Each number is 500 + 40 x the weight over its row's rms, rounded and kept within 0 to 999. Layers, rows and columns count from 0. Numbers have three digits each. The size before them is the row's rms in percent of the matrix's.

# k: layer 10 attention key, 96x96, rms 0.376, rows 93-95, columns 0-95
# q: layer 10 attention query, 96x96, rms 0.414, rows 94-95, columns 0-95
# v: layer 10 attention value, 96x96, rms 0.415, rows 64-95, columns 0-95
# o: layer 10 attention output (transposed), 96x96, rms 0.362, rows 64-95, columns 0-95
# up: layer 10 MLP up, 384x96, rms 0.476, rows 0-34, columns 0-95
# down: layer 10 MLP down (transposed), 384x96, rms 0.456, rows 0-33, columns 0-95
k93 129:523494462462450529454576456529503497548489500523421479461460615460557486501533513507517568429518478462508462522500539504484504508535459541515530487484508486464482506550487534399450449525477462449468491560503536490515562496522469499522467418529532485589458437467515508508584539521523424553
q94 133:463593519527538575512500492469492435447538456522441456561455533482511498507455475532464541494424514506501460565509514524468493533496513498543601493519590552476543410492487508521546504451487508463578521517472514483508515463478562541465430433476546450494483505535498521450478438429478512540
k94 135:468510450465488552443529545481431534424503504491457460507470520422443450506504546535543474538530489574454520556523495549527557551470469456449479501602482571485572421525519493533477502507499537485566450533489535532458462458517522455526532496460508489472612481427487477509484505520516484466
q95 121:518486458532438513492494563574480442503515562499493507518462538480539516492468435478450398515503473471459511558529490485571466552523455487454476514523520508501511481469525547431582472453480447562466468477528497520447494443489524515492511453444487502431475451430547506545494565573574577530
k95 122:481541491506466466495536509446530485550469504469564497469478496480488510511485468544483538485477533421538454578534465558526528480551513455444470556530480550500546580481487464548458435504466498533454591446461473518504396479504523473539462501524474534470425415488489540490458545534477542592
v64 099:505437518486498488457442557506497442438517473486419507496504558502453493502512444504526461518445505473517482518493516449466518512457463495539510465518515567506536504546518545515573547553546483371575516472548439544523454516443518546577461512546533503456454514499535440451423470543535457482
o64 105:519477541401485486504539538492545474479493543489497528435484475499468576466474466480501513528496511516521506605525558500489563433533475489565526454521548596517490539482516471504552543556500536485508577528552493545528461533468581500448469498518488505525501514528505539491429507557486373445
v65 113:581423446564543488416465436539479506457538454561457487475474484447430489470481496482500518538528519473473516470510528503517431437440502587544550507508527493530462457486501515466500438516522403514497525529479498501528481499553468490449470519501525508557460539522486542549514585492482469611
o65 107:482506471519571514415449525437542506527466493570493442449533553462474469512509543463480496447527573531591432508546566536543539493447494531523479488509453551494472518495527458521497502524591475494443447558549555498548473493524448493481452498534426541542563571548484504513553495500498516523
v66 116:499490472531493497509533499555423530485499541469455485432472517418543465483482506496523460528530521456544514515451523515518509537443552471507492509551521453447450459560573524482533511467512524449552416503493543520428486544513574502426479477384470511580588536463428507523518496499456490479
o66 119:554574485487485492577515517493442465522492534484429476555525551459496524533456473515541549568511504475491488481484499544483476446445547498523562449451490477454507471548470460489434477465523496532502531479451440499468480530514514577499461435423476455573489541567446488472591506407495551465
v67 109:504500456470507543521486585431524501487620548483479536498468520473468509499485545497514533467493441489423541573504548527554470446545487501436518515546496547529554474395483554477510570512472443484538474480575482559481537481545484475459479465550602510447476493478503472501484481453484527537
o67 113:464509470476522479497507552517503455473435431474516472575471536490511491479498446463481483436427546557441538535455481454497505497510552501507515539535538577477478511471495515446516546395420459464555505464598522482503423478548532430503493527575525469475424506495455536503516524482464511560
v68 102:451554561496444490553498466479489518431435472551484482549469450488529494539497456450505525447535439562468524459554541563526506452429453533511495482466498460436571462480499489464447569515460546471463541403451543563498532499505527504468458506505509561457425441521497458493474532507480554503
o68 101:552501464469465528486452486494490483428524482501537525549539480545372556472502513594380532465561466470449504472530547524502479507529472523449534545529522525491504484468474497464531518570454511530435490477585581484461505536537495509544506475515529534481493461405462481474524531523520551522
v69 124:485460479467547512500517530437580526432494496464507450475526555538458468488558499513486478540419501513488474458530482537549452520455518476451573400490521484462500585510491564455442463502475565515509450482514481456495500466548538519541598530463466553545554497518543467515479453555419513476
o69 106:495514475440456473455570529466519505492517532575479516503494457529481482531499506487473486530437509475501487474491453488529406451560507520475590512456483517425477516563462469494447521493481510589449412446450555427503495461553487533519524569521484477471520490498542574509495557527467555402
v70 117:489548553504514500467499471450577541461477560538427496445542420504471548566564539540524460587482556516503467513565532495513444473490534460498440474443458542455438541536462506566510470460455485524441478503474548498488514526525543454550519545476508499559568482502507495459513466457521567439
o70 107:528495536559576599571480462499540525504466465552401479519443474475496545496544525496529430594493499478465571458471489587524452546501469435482499518485463534490516568502492488598503455509486469527548482498483459492478541491550557518477489542477512508525497486554549511458483512572475565514
v71 109:475505510509473508536493471600495459476496540588479504514516531532501527555520627527477451496496421511498455475535485520445540492512425515488528500518508518406486498584480478471503508521420471553436463422464477517574452514453481502539440506490546484537527568531519468542539447506518543486
o71 113:449495516457478471521506470497525482480506464587482480554544463523483548452513580485506490522506448521598535473536564533487591499488487497438506442496473513542519487472427480409478500498463534497547531483501479483540514584403481496479535490546542479431524483558508487505557501576495603486
v72 098:495575505530562454513509524547513507486464467553524491542494497483487460488475543480577536498549396576426534477440488479541520510579542502481516467538433491479496475548453519525509481496538513481540499554537501561453546504429526551409402547575432533518484472515505483477539522517485486456
o72 096:527513472572490449465533446494498494484509491487546511456453506526513523539549518523464612432512434478530488464460449481433424501484487513625446483535517547433495524502412560532490454517502497517505445474432518541530515542423525510492441490540596475475493481522516542486454486485487508517
v73 104:425547491515560445488548524496517518548474534412530543499498508555484423512511487505524433481439522489508499507487505441471549460472513523544505548564603541504558455470500447477498480461454462484455540545505408571469472499524473490446475463555564532533478572520488518529516430475546546531
o73 112:436487527484494466522554563578568589547509536465499491564461500513495431428501488505499528510496462484504547524425530454585531508569506528491479480556516492479558477530522451463504438470482458583469561560522449513493512524501467557441450486532541485510546589493508564528462512477517535522
v74 116:441540445465505526474546509514505473516515467563506495602447508522442471506499524491495543488458461527471518514450470552435453556454466460480532436556535509563537468496488427490474531562462485496533556524453472476552531536472454535533510540532472524465434454496549544566528429485510445398
o74 115:442554476473481464472481496464450493472496440507574540558480484525478513541561551504502484479506518459593590489507570400478486533495438526510530435566508466523510488501515472502453467503520535538490532503545569524528524464541543461509528523530578517581446498526492536467409440468503476439
v75 128:461558546472509454507499499520418528503515513548486538433440503550514559484571527531550593488575472498572545481491486522456511441529562573567500553509432523449435440434493513491453517521481529504488550516466502559508433474471508492453494466514505464450553474480477539500532477478567450517
o75 111:378552485542498486571452554491481521479507521513482500478501458501561558468591477534488493453536496466515489453563457486510540463493541478459491518525513498489533518454503559486525535430448478466534430567534523548404525499480511463457472481430454496527554474482577475534536458495526552424
v76 115:534572592426483479428489461485546499548463537588450482483490477465548417487555514504467527505477527536520493549523497487537582451502499517533410464507487438491522509451424535545547504465449519545523499488470520562491489512492511541441482468460477477524494455492480466413584450497527473525
o76 105:471584482531457485556532456568561541489477476533471472537484520498458536432575522480496558495496528576412526522534467493572541480521466519510422488467548463466548490505515533564538437498500591473529497436462523474519511486533539526443488509438502500484532534433470419480547516442473492475
v77 117:482566446503523520516520485501497515449500492427566525490457442533473511383507526435481554485555460446603527404541537460482537521526522497521418496519496492498437500478562456528479541466536502477435513489529480555529526543551433473519517511486534485503493539549575542492499514439495439520
o77 114:507417524461585506564504472505446550492487533541472529518489463495527529451510474512596512463572498423558526518472466536468450450542468465489441484526536462507471477520525455511487540428542418516458442431471528491465495556556499561477525486509479574468415480492531513520547442477544483506
v78 107:511451453562525508493510385439472470544476581478582504530523525544557503534452536485576487466493472507497541526442520389498443487536515595500516491491525503500436457455444446512490451495497519442452530523491547497492514501503451427516482452536476529475511538519516509454465409497499507532
o78 110:487422498531548497484437524473523501552496527487516462444534531513552514454477488538562488531525471375528570493472479439510502531533553491503496468482481524562585520431448477570493415452500518407508532525483578513522492519490446488510460470503499435455559506416529516464517492477479492537
v79 094:501513447532521460474516531478462519523492448436535450532475518472550506518516537473545499558543464434500577556499512439485480546559569491505476544475547517538541429544468524532457491463561435595506530554378457512539487556468473492531518533509498464472464523491558451470511510575466484468
o79 100:428436474550497531496502472504483493574517487419489470465468505474559547463505477489557491432451517445560538557537563562482439528487412548460492493488560475492517490571475515468515471464599508497520495537464510479506433454450507498486503501474478425488455471460519500461383465511510536515
v80 104:545516453500517543411442490505460532499495486504480506497448582518422471507421520412535529559519441463550564523488535495560508513534446477524512532516428559538522536432574442513498494518457581534461496515505562526492507461500490430522541479462546510388517500480490492529507506484528471525
o80 113:489542459477608513492464536437446452465533496567460465512436484587552526524487499511472437544501588444478484530510453472419512531499504545477515559546579497505509438499518482470516465422485528421508550501525479538491449553551484510523508485462474529472540418491509538522488424489508478493
v81 111:554511495474502477516442448510494572424461497503504481500528463570437500480447550443486535524498506409505493520495498506473521548516506484569481517522551519581506481436418465463519535493495410508504457465572512480581492567477497500497499453459535429481505533501539608477474511502595486478
o81 107:423501489493482507522440482434512519541548523466517513526468470509411535486498586467571535505482557471493510469478517486438589479451473461514375508509546457585511456503493465482478486440541477487500488469509446533524547514516479442500538519563400514556490543538529490511518512537455436519
v82 122:457518529540465472498518482488501494477524435553532547508408483532467531526499508488498435524478525578496470472505521475489476470592523619507492552574441430502499476516579438448542566490553503528467445501480514578489553505479460483420451466487494484520441525462481514536567533519503503457
o82 113:537464520453499483556494506482504500430508390482494466426407484488503487452545485523550508489488491558488485470491554477454448503586490582486496553498476467539474476449500471541425512573551503522520537567477480518552507512465441495558570479477561543468513520557467524519565530448484515566
v83 121:522531500523464473470473541523511507523547507536489509521526477576488585515481525471541477380541485503579574460525512408493440496536483534504504577519494430499434487416476443555475493541487534542517522494455479503458429580480497520482498539514534485548496505544465446452487422552537494517
o83 123:469472465469502469505441478500502525614482535501472504534494470545493469459522451508528453432534488456495539508521515449517461469518533520472474587423448453546444504430429456581498503473470570462542491477463497502438469472537462484435502524533474426508481487537465501455530411586500463490
v84 107:467553478506529534419435503564521519529410500569440546465454495526452598478487513481518515465547493450538595505453508534516475534536515526543449471467576462524540561489500439501511534433465502465470479517508479574483525495552501512465480420471521491483451429517459536458540526512483533469
o84 108:514555440514510517430476532418501498462502520510463557484474529587466480528527507469610486452497444553479517525485547510504475497506456442454475530495567448473500524492595451501558468465536520464506570473492426529435554493534490564484474477546482565484518464435478541452498548510523560472
v85 113:525526532555537537437494489528510470483483528491517540531494512431468465518453477419508429571488428570498496538513517452488470578510519500498577549618510524502509526463504469550515531536518553527545531463510549457422457430576533534565477547501523514498461481467525480427477542448489507487
o85 113:507502444450575527492457432492537525467550512470529449564430529512422445476496436457463480487548465433563464509571416506416511580500498571529545538520513538489502519522529473530502471503488465498552546490488463519542491513481529540596474488479475444475487491508526545473464489513527432439
v86 104:515534502563491442526415485489524506546509463502519567490427516419480472415496488475478515483467515543541593506525579497547513505516533522497503585468479484449474511438442529464572524488507525546463476527552515546480445459588434484409514510505497493540483473465451488519494489481554471572
o86 107:500531491550468431487469530514520473439503518514469476511509465464528415535479490460446598453491585525523525523486484562465527559515504506472482526476480520439531549508471541590564477491550480508529516431499509498452450470525468499514499452543458486432485537504510616559596474497553451510
v87 101:484500491454514523507492576514580442496509508430547584508473540498539505457557548488474460462469474436480496533569480457416516530462450505418449549527492541507495451403500489458465462530488528465477510462526524495551558569475502571537434468469485520469501479485549538469443562476522463468
o87 102:485526503459500463524529462528537467512455579457555511504456477470504543555493471441579533487472481442498533488560440446547545484476413550444453550519482532535472469458556542480449497500445519473453539448527490569527537511492507532590580489460526499497416556468517495537500512514574536520
v88 113:480498487466515450494459528396497486500526467488513523451597559433458486561510522494439507466424517455529441514519512539554540574484461482444410550482531516525478512508521382520464457514493482492506471469523491463468477519500488458507584489498479513488443497502550555505468503540554563580
o88 109:451479560538516438520477578526466489471521479544509540563458521452486477553406478498457489503462497458486453487496543427545482532524464515518516514486481486553513428481527508531555482499564574515470492474504473508446519451539443524458466430477531430420432431551506498488475539591506455539
v89 103:466529493559528571518550414453501466520510526553489502463443477523500505468519461546490535524559487443515529465543439584493533509496560494443419571552497478488438548549438513486506549509535452500453533508452512504453548532504588457476489510504439466457436546457448479492476522481419520502
o89 105:516498483478418547497502461506458413518436510527514449515502549494501509525533528543644495549500439476536496516486475513513466551481508487532441522514435494496473497523576543474597559470488451563418512520457527505481512455444530473504456435498517486505503451536428577483481542481490501451
v90 110:470528516428422489515532541502427522524520557441533475525503484590495474558527530521570481464464457475544535512474457491480514560488490530468484513416590491562483506495549533546510462478519534563532422469582492467496516502485554489451551541475499503497414481506521448513522497601453519485
o90 111:459482467452490461528570478462450540596499485399527604455577471536453482585521487535525526503415489507526479471486497482468452522576522541432562571481526506508493530522489498495482516474563515513515506514520448516465520496491562494433500487449510432464494496449450449542492506517452514545
v91 104:555588517451415528559513511448513520516521530507397510501470499454473444528491398513507510564469556490524488471474471476493489456508449491486418507464575537459478467456494524484458560455525532475472507549433528563512507531460478469465504535444477450511462538521544490544428444551543510527
o91 104:555500428484438522544504500510522460568480413516406532493523475441428525440501470555507520546535579448485520534516527494473500516490481438458508529472508473474496491569493537535531508498512576500462515531562470474476552521472523467405491535487551495497485529491486541554470408422571456523
v92 107:487510457552531477490508493556513515449499502455493462493418539580514493478514468529453537469508589457553519561480425538474522446468597485476555527475455517596480509508520535627506499536512550458477514473463444499498461481444460547538490477556488555505480453547428487498515490503473535517
o92 106:518523495468454479410418543533446587478485518477537540445485534447510517479548446513519436496487487499490517608482435533494504490543552521434504448457491518517487486523486493517562548509534444509482485471476525568489501483521559556463533479428496543588548435520524497565457472507523581503
v93 112:454410555497537488394508524490527500467471464571503526463532502423483500470488525470516509457520514503431487549572497526514563477510499489433505542454512447488486537473541460538598557472566539538479415454476510473523493475506518467462502518531452495436507575461464446491547490579532462499
o93 120:469525547523486504455534515526494417455578495505535388489509468474508502498491539482521533552466501547458490501463413490473495455488463617398542515438537513520538427485533506580592545566525494481540492511499481483517501508485461537493493478535495437470502493520458475441533443518450486528
v94 103:492523492554483530449514459511533531453429465530504521551511422515572404514457514448532529519427480503520537399506421482464549549506483464461529554482528447553472506537534511514522455478496466497552475517462482544485515560569558545436456510555500481393512491487517495518515454522478489553
o94 109:525585486554481489422540487552500544521559491498546520505533515540483496530489519536591565562479506471610542504519493520478514518561453547480480531529523546568459442593539439518525469512478494454428462559450498486532530509529573511465449533510492485470539571510476502444485520467542477529
v95 098:495519500533522407487517593543496469560482498529557612544462496526538549578470448466491533482534523530533502528504517427543530447512515481495517500488541459500531515527530552479520439402457518540464514469603537436481483486424507463497509536452476493548447509435536489496510511521542549511
o95 101:589519455508495446548520461515445504535434456495562507524511468472524475580500529431456489493567468470482469509421505521491496499528530554433459542450494461496510506470569509484497452546467536528500481469493438469485482503404472449511465469453478491450489558440595526530509513573472496587
up0 101:526534488484505530589452507524481526546537436469458477508546505459415381498495497476455413519496504528520496502547512486527569485495544531493529510571441481490518538491531461451504507463483539489432572537484467406451569476493559494487474545500459576549439488495546564534478507524491533521
down0 086:493496558535539483432526487533442508504442506466531525609500453524484512549519529535490558463421530470431462546392505510464503504560486540493459486500469517436503445483458481550466528471438555489574523544481533536590483482493547499489553484566483447434499474529481480550497503469525441503
up1 099:492486453519572492528518459554452488525535477471480494472508491486548483472415416519389482513492513515440491485486502481531496574553499525519564527548451477499528423472526507500512424464487451487438517590497470445587497550544489497506518502519533475527581529476515604466451507454544506490
down1 091:462477520502518554476506524538488507560475582536508495538472467479483451546469495491534510520519524460528498594424528570483460468406496528490535513534514525499467516463443510451511478480573516512574372450482535531467544542423461565512497509531460523458479559439458532559454506473463503507
up2 088:517430477501518437507509479463478481476533486600467471480471483586516502503461447541431511446498521527487512505464533523504529502531545535494480562513466441424366538489439505480502469511525512527487523473463588483430459482558519534577467538495517473534491530486577462424473550480517530527
down2 096:526508557493491524502514477560551524496493505471512499523548507483473503536506453517466550467416504528523515515488477537577525527502489512460482598523511471546508513518567469549485443459580469488527545484483413497500381418448528434506491569503532571577532466519539516533453426522476476454
up3 102:482467476468497425541471503478500554575454511516487465496499466473441514518546476439482523537521453507598426485481518516536563524467518478524457541591529485506485525567458450522522586524469519514504451489514508443582478542488441494556467524498502376465446507467551551507480552481483458500
down3 099:501479465528462422525478513527486490509494479482488503517556528511475481519474509511496558426498535522502478512486494580440500513467506446472457589592484536440492505538497465502501465425454497549447489503447541465531482595468469523536434479579458365441559528516500495524517499474579491516
up4 098:534482459522427589516459503503441476527557458425503518519573460595503449584449480463541481507474467515492514513502483498460528514461481527507465543462543575500459567555467563491506466520524498479498605517463488517447486479499509516479493498467541493596474524468480496540442553577548490468
down4 096:523430502546568430525510540533551498473482518538508531530457496440474512446524470539444490484559540499530502487493480535512479422534496642622508469457481498491536453461480445497492545415510479553508494488483528493505448510464415518477505500512508557500435485527513496517578520434526525511
up5 098:465495479422493498500496477483562450489508459436537491516473542557494568607490455553547475475448505532512504491535476524468450528507515519520485554550553496550485445540477425452492545483449478479577519476486473510535441556470564549548504578562533527512485463494467471497420520418501450456
down5 096:527515469485472544503505562545497493511430526536519490454439521514516605552427556484507476457539462479492460515446534519493502495603494562478441463520517513525521583476517490474488530518575502467546555438493498544471533529495496594547475493493509458480476537519518468469459507573490483374
up6 119:509504461540511479544527517503507459473490462520504520508503607558515486458507528495521471505462378518499493460456560475472494498468597494540482475493447534559477538431432517442386546491484508518536490522440481537570471566425552468524530491523501448469522476478497529517462536496478549572
down6 099:516524488498497479477538485490482550513527459551481504504465489495480451514497449494464542457555511451510415509495510524513566538467490496438554522551474452493523484526508389490567476545492483440469538474484533592481519424463442424441471539441415471559472542478539505480505400506456446489
up7 114:543450577516543462468453479499528565473507564471583482475453490516525565550524532510495495549569503434522479449491370477529528555482481491461487508496485536545526449510511486513454481578492497577484485466454491494493439503528489516543391531470538513487494483534555582536519508462499441516
down7 103:437478532492483502513487499522430539545472561468462457540471519516489499581500487461525491462526508444444488512413534393487483516472483565441466441515521473452492512532524487516487439494539443553545503490545500422459525506537520492563455510453494538541499452472489508583499408527503584571
up8 102:460529434413556560580499466485502547479475529566522503502475510503514486517549492461479520478491512493447480451472487494470526504531535556428470537491548513469550530523438476568487573511510470565531457469488435573452532522480544464452547526493501440497531541550515570494503551445578474412
down8 102:462537478546472582538496523519412494535533484499491487534498561399508483499466538456499449476575444524489522494538522455442555582487494468428534491440491504511523489584517432518492460481501554556496518542533461532516523518496553467495475419571478487443459503445466551503481587463498489480
up9 092:497457482490476497439530495543514493484491462484515500561561468522572534500570492437447484444462461510519488500490555508514452528430550562534452451449483450488488494470492530439456527547505487496509472540489412508440541511493491449490551548531548550461437471616527519579517474415489553485
down9 092:455557480549513455554528543489501523451483469475545477465543576495407526442537462499502522531507473552414428564482509502544465479488546486549526508473491534479469553485511553527537468488512416456473545495552519489568532485505534400489555483436467476495490516489490537571466550555558509442
up10 088:539544510450554461472526530527503490464452489501456429583532485569460521450490506517433520513494498475516549516486508540475514497482530531564512563481439543514569444511484477489512479489587522542489551561525470471550466505522438482537478581457482467515445508485511474432398505521554508390
down10 107:498473442566526574468565491547533448439536515512594563403465487549505493496485452492485457469503605500542443487519542551507476497435502432493499549439512451420467523466490554486477481483501480555474489554545525523490481532539536559501540483547499484489516482539487531412523479453507532513
up11 101:491548510416533456483455532543463524538559479486482518497506473500462539535490421386497540472419513545498475420549470523462591495498449552444521506467496472508453460570516565496502487541503518564465477543488500572523496545474544483522491487456461560522493499542553507549448448477556550499
down11 102:512471565540446479488524529475431625573476504539493498473481542554542512498517559459504513419452471529502540478505465470534526503540551561538556501555524535504532450556501473504542517538572510481456490499500513509457519458478513423549456550491537471505487512420525532466473435522442583452
up12 095:464499466499481420521514439568512494512526485474539460500494499607512576529475401482464533506481494548491441465518529515532526527463473527482516514463468553495528466508518487432485538561507535474522566434514471480583501549512453489568489442430480409532523512514547523514534499458545583444
down12 107:499522551483450518463488465554528489483564484494498450471473446494452497556482491365443504492513472539499563495455539441517472429527550564534432495538515528496515545503506534566507525522504606452560538497462431466554441510541499549476450500487519494575448528526470486537478529511559502520
up13 086:560500478523540525534474522496505454594481563479565555570529500487495550471525525452514517466475564518543436539439479537506424490503503568528486419581538512452523519497500517517507455513573469519489455484476631490544540518491506462496496479526464451453469522482580540566470490471517496464
down13 083:479520469508557510498530476541527552498476490486475564517439538489510530492513471498502386478538471422471565497492493500493480498455483549530467575536402445542513457491491487510547556527560545489525478476473467517515476546454443511492403462547520539472556477516474492449529437391458467436
up14 107:481515532444468541512481549491521508527491560522504528512493458461442481517486520483504489472459532529539499435521493529533563481496505506374414601461516459506520555491503538500496525527500510424536547441514481562496470568503499491461515413452446516434457458452480478480539560580585485515
down14 089:502503554476510544512467541495507504437470451567515485509444488437523473518513599490469484535512554497486566508512494499517507426504519509523503480453495447457542482531542503473533429504500480492521527547492479450444547510538475476583542532493478562506476526448567529415442458623399532518
up15 093:458524474531539520461489521447501437509614538462565451465441523431503482523563498525489424590516478490433511470499486556481517446573471498489466496524459505453468474499442601476466421484477509504458513521487502450450475514459515462525551559564474482550445532510531480528473510540540528506
down15 094:493521405540470474565594458568553515486489546488523504477501515511445496428494510499546577448471563455538534475490518521521519459426554476499515499473533571581558502466526458516537514548529525495494513507535513464530450485600532514500498453475506436513537549479470567474528567514467433483
up16 095:446479493481483480476499479543467433541545529498491499501530496566434538570514571567435557451503470517460439511492499458512534431493490484509483595529470439527451519533483455524491534442427491500466503569490460559436482591506477545478467523480454513506530533601511463457477471528498459449
down16 096:500467439437529519499570445491502540466530485471513514605486480493519440441513462522489443457530490463491527501475495442468541525452524522511514490496501526472460429511509459516526468549494523491514392560508501467554524523441605575549521469462509494438501527537441534575503493471478513395
up17 095:471452478492556446506454447529447494529503468487529521456534461502512518475456509478519501488561551570597553544498479479465449482478483486480543511422355470448454516506494519512471492482547488480511455544501517550490552569593499570478524542477489456553503502511527487544438543576515520521
down17 112:477439527508525484514488527538486433555519524520503491452489508535571530485474496482465535535608465549591475534564562529494528482465449517504511462535424516488498464554491515527531550407525464467538454468475518525522488461500429555570485509555402475507444460451558485527477469545529468467
up18 102:512411519455454501515470424496512460531514582563439504577512513509440469461433481515409509529591469513475579475462479452499496551481438542529513537456549482518476527527543467541563499528503493478511431502470489502536489477441565497519533425534533526491528582535535468550471498476497514519
down18 095:421514456454503527459545501515552475462453480558506573496464462436437498459446467496512513432514457479483575543522530507485429507483452483575499548530481496548503504522511528511532517453559458543562505459498396459487453472548486524504519481463509514589504493510491439511507503581445555425
up19 096:561522524393491545438531487509516500475542501537486469411498459545479533443461497489507561451490531480524503498459467595473454521510472512448519566532493512492484502564467478485457463577441501527517544433494531538460500542509456556489484478581485467426451514437579492578502529476526482460
down19 090:518532527567457501465561465506495531520563546465510443462518527517581463476529522531505511576458484476471471475552538484506491494462479519509541511484552514520488449448548488546474540436494545521454555483535487539600511452518438591460429582473441557445475453526505528470525463436498551515
up20 087:476449403509530536454540542534489441474421481486480498493582524527500543482507458461478508500513499533484544505509426520523457530493503574518518511595521509483436488475455510534482419526523565514475526493559424438519476474496394548427530481492524562449490533514582475467506507538487492452
down20 102:547487422505462523521503519502373541485428520430504423489502474483527517473495541477555546547478472455542503497552513497546479510471475435476518450525451502550476455504497477451496488528476475471504468429545495536463554425458478501470540424522510516607482566514528587487482493537466496441
up21 101:490566487476523413517492467488511542479547528501492424518486539583547509522567512560460530533427457520528504505433481480520506506520481467469477478462528586468496555510438446491459548434492512524439485470489492516457529478445579505534474518504493472407572489466534443469494540460435587496
down21 108:501514473526518578486472540565458471513500556497478548517517561449512472556532477506539532364434475515590447558512526519507531511524457571478541451498449493518535551564480453560605519509529450545473506500489452503569480495490447512482556519516469504530508448530499459481538511462451508518
up22 086:469460417511501510544561494454450469529520550523525474485423459518496446561557541497571486525508539555524549460516475474520530505527527586491457518499538576530529472507537572493465546496387541561448487434475536498466461512487520469498468538467562517463521473546531517483571450549484505449
down22 095:420506547518493476472442429513539524486495481510508473530511521454510530452464495507527531528569451455522505567500631500476498478509542500509488539529444441485449479562486525502513494530505522410492531566459436444445491444562575543567477511500480558517512479478500556468527543563486496579
up23 096:469441543505457481538473445500477470545504599459460505494479427519505436495477390478537473489470643567398488491513481468473514482492493524450539501445524546508499470582488475510462468526504509561552501506524505521544493522502519544507524487527435527515504569506532501450491490496550579493
down23 108:467551491403543530488453497465581534458549542517525490416511485437409511499511453465519527433563512505506533517470488500491441458553477468571500519486505522544523474423534529511539538533517476541540487523469430436489482505507419526529509495516563512563445507444518548462487560524456552537
up24 102:500526540511477504463451518520492456509446416437512506520527508528480520490460485541497511549472473487530475525552491515539435536517470547451481353485530499555498527522492509483566575493397445531437477517543517460485441483482539527512523456450567465547485427574494499543488486528549435485
down24 104:472587535543523450507511433490535493502551508389471489522488489452508538445504484469497472526523456483496472535455550471492503483541495547553456466493477506477547488513577528448507523508500485458517483546457371487397477541442468459537553531479526496532478428459454564454557503548497470473
up25 116:517463490456468524416477494540560474568460517445500451488529509487524530527539570431437614494484501468534491480530507534557537501557409496488457419500510553491503532582536500474418496496509512489467496551519575489526486543479529469503581481540583515468504529474561461529513512468529511475
down25 102:535511499499478491505487426539464433589566534480443451566513479540442542544520502458463495462449479566493494547540434443501529472544520591527534456514459570500517507484509489571508520570502516448452461485476505572501533474428514506516438476546496486497514511416485494540563467564536508470
up26 100:510505506523512462546555455509578561503515488504481441500507469459526533485476460463529471432398527469426514492494464541445495536519525536458508541458485563495468466443470504576571491586515487477423426519566496537533467489466547555511496562570453459481446504510491516527504556474435474532
down26 097:404543439467468423486501489486510450539527535496555578469432543474478467502487542515467453486503490491492561581485490507581506509526494490486449463502493524445535412586495513540530534494459520537465544483439457420551521524477494499494468384486502510558510465528501548450511483531538510548
up27 103:514530548610491482497552531492490491580488431429526519449502473488538421457491488481462461530556476538494478486511510520545489491468519519567486478590476491527558489451469542510522424458515445468465525530590517428529468455492458473514440536506527471479472524545437558429496548491453535468
down27 082:496479578380524551538408510481470529430525476521487548493504544510457431548502427513447534477521606520543535489500419494455473487512455574474487460437508516478504448467535465489474511533506502453552517490505554537601501502557511539539511510471467502495525560504517481547510519547516507468
up28 090:497462550476527418537469520466497522476503468461479456524523573452450429532527511519491473582500550555496505466415500521440467497470600508563550561539511514442534522492503524460474498524471571505531444526481466547522484528521460469530534491534458464511472487586524472486582427564474455538
down28 094:574500446510445493530460488501519443500565570517538529484454505497555441548450482575518486422490556448500496475530453493525527458545531446404482523538504415462477490479497430551446466508525486535549458509554483471490511499520526525472523481467566465479528485492503536494508566620458467531
up29 101:473526437450495511478521482443480494468490456556440472480498534508480503531538493493525510541502496509493475499486509455509548443371509519557462455444561418500505514514387500527565464454425515457539525507534493554504517504527504507507562572593530494458490519563533537480492561543439491446
down29 118:567549540423418556503515423541567498524482529496467496475490533431574484548549514482529479479450448597543487515510559475488572509475502508504509529435489490503449464514541482486539474424475461538485508455580522497513494444434467473520459436522484491500521505432423503558491490528530466536
up30 095:604428562494505451472492458499534594463433500478484473460522499486560470462514506477486509508440431531546443491488527543513498539564472489552473512420474546487456599484472528562466455503557623496468491524496525452480530465523460488444514510493487446472480504489572517500484539498495493469
down30 100:542472409543473478449442542488554553507505534549467507500468565472498470452434478451508478468514482449459516514500475504461473518494480477536553511454526451510539439494521478478564587522434546497403605482556496482524503544461406506489467523414545486498497496451515486526545511535445521519
up31 108:550510513475624493485497514540473442459467486409504457468543542507498483519467566485575493511486485527555495525589453567543513505515497569433405473515468431461450502436508487453454480554470535538493507460482502471510507516538528562488455462479490523458511543496490564502564467566498525515
down31 115:467412532503512468485507538553483488526512422572500485500423534490554577485470525535586540538509504494491539439481509477458535456550486530533580506479529488421503555578475479474512539528538556535403444474506496494484572483521504475496474468492486435507507500421496573525453560501475466482
up32 094:535453588522475505525528480514537567464516440533421458500488540537520438542511455434453525557514470472538464439474514477546489482482506557466472541463509474502469531471515476499550516446477499479388465502516475448500552577525528493557486485469556547460441476476513541499429429481495433572
down32 092:436466494509507520610495540525487468495493478447440472556502471484503528485545496554546497531472446500494455494397525509422439488517524480551480439500506539527454432466476548532521465458412483478480569503497594480472530487538494550489490547510479436509548529515580473531495511513405512544
up33 105:489402537444518516508559512519547415499495500456517469468455492488424588463494512510483510526474515538447503543513506547573523601409428461508475483528495547523447478524486471536500480496531595470548500514499519520537472533524484546449507418512440491541495582538500509425524496533503507505
down33 112:531500453548522510516620524495495519594499488510455525516490514522521466491493467450532527576494505504506505574534503466464528519545430507500470475491433512478431560563547587436505542505536385553446530503521514448527537525490555452480559486517509517523507415531497516566461512500487523541
up34 087:473486459403464569510501491550490508485567593500508486492522514510474482483549463490491499531473478604530515499476505472529461442427570576478507493469472483482491577514546497534459421414476484528441478464461550574451563554505515487470466475501515486547453462486581474527456471542495506483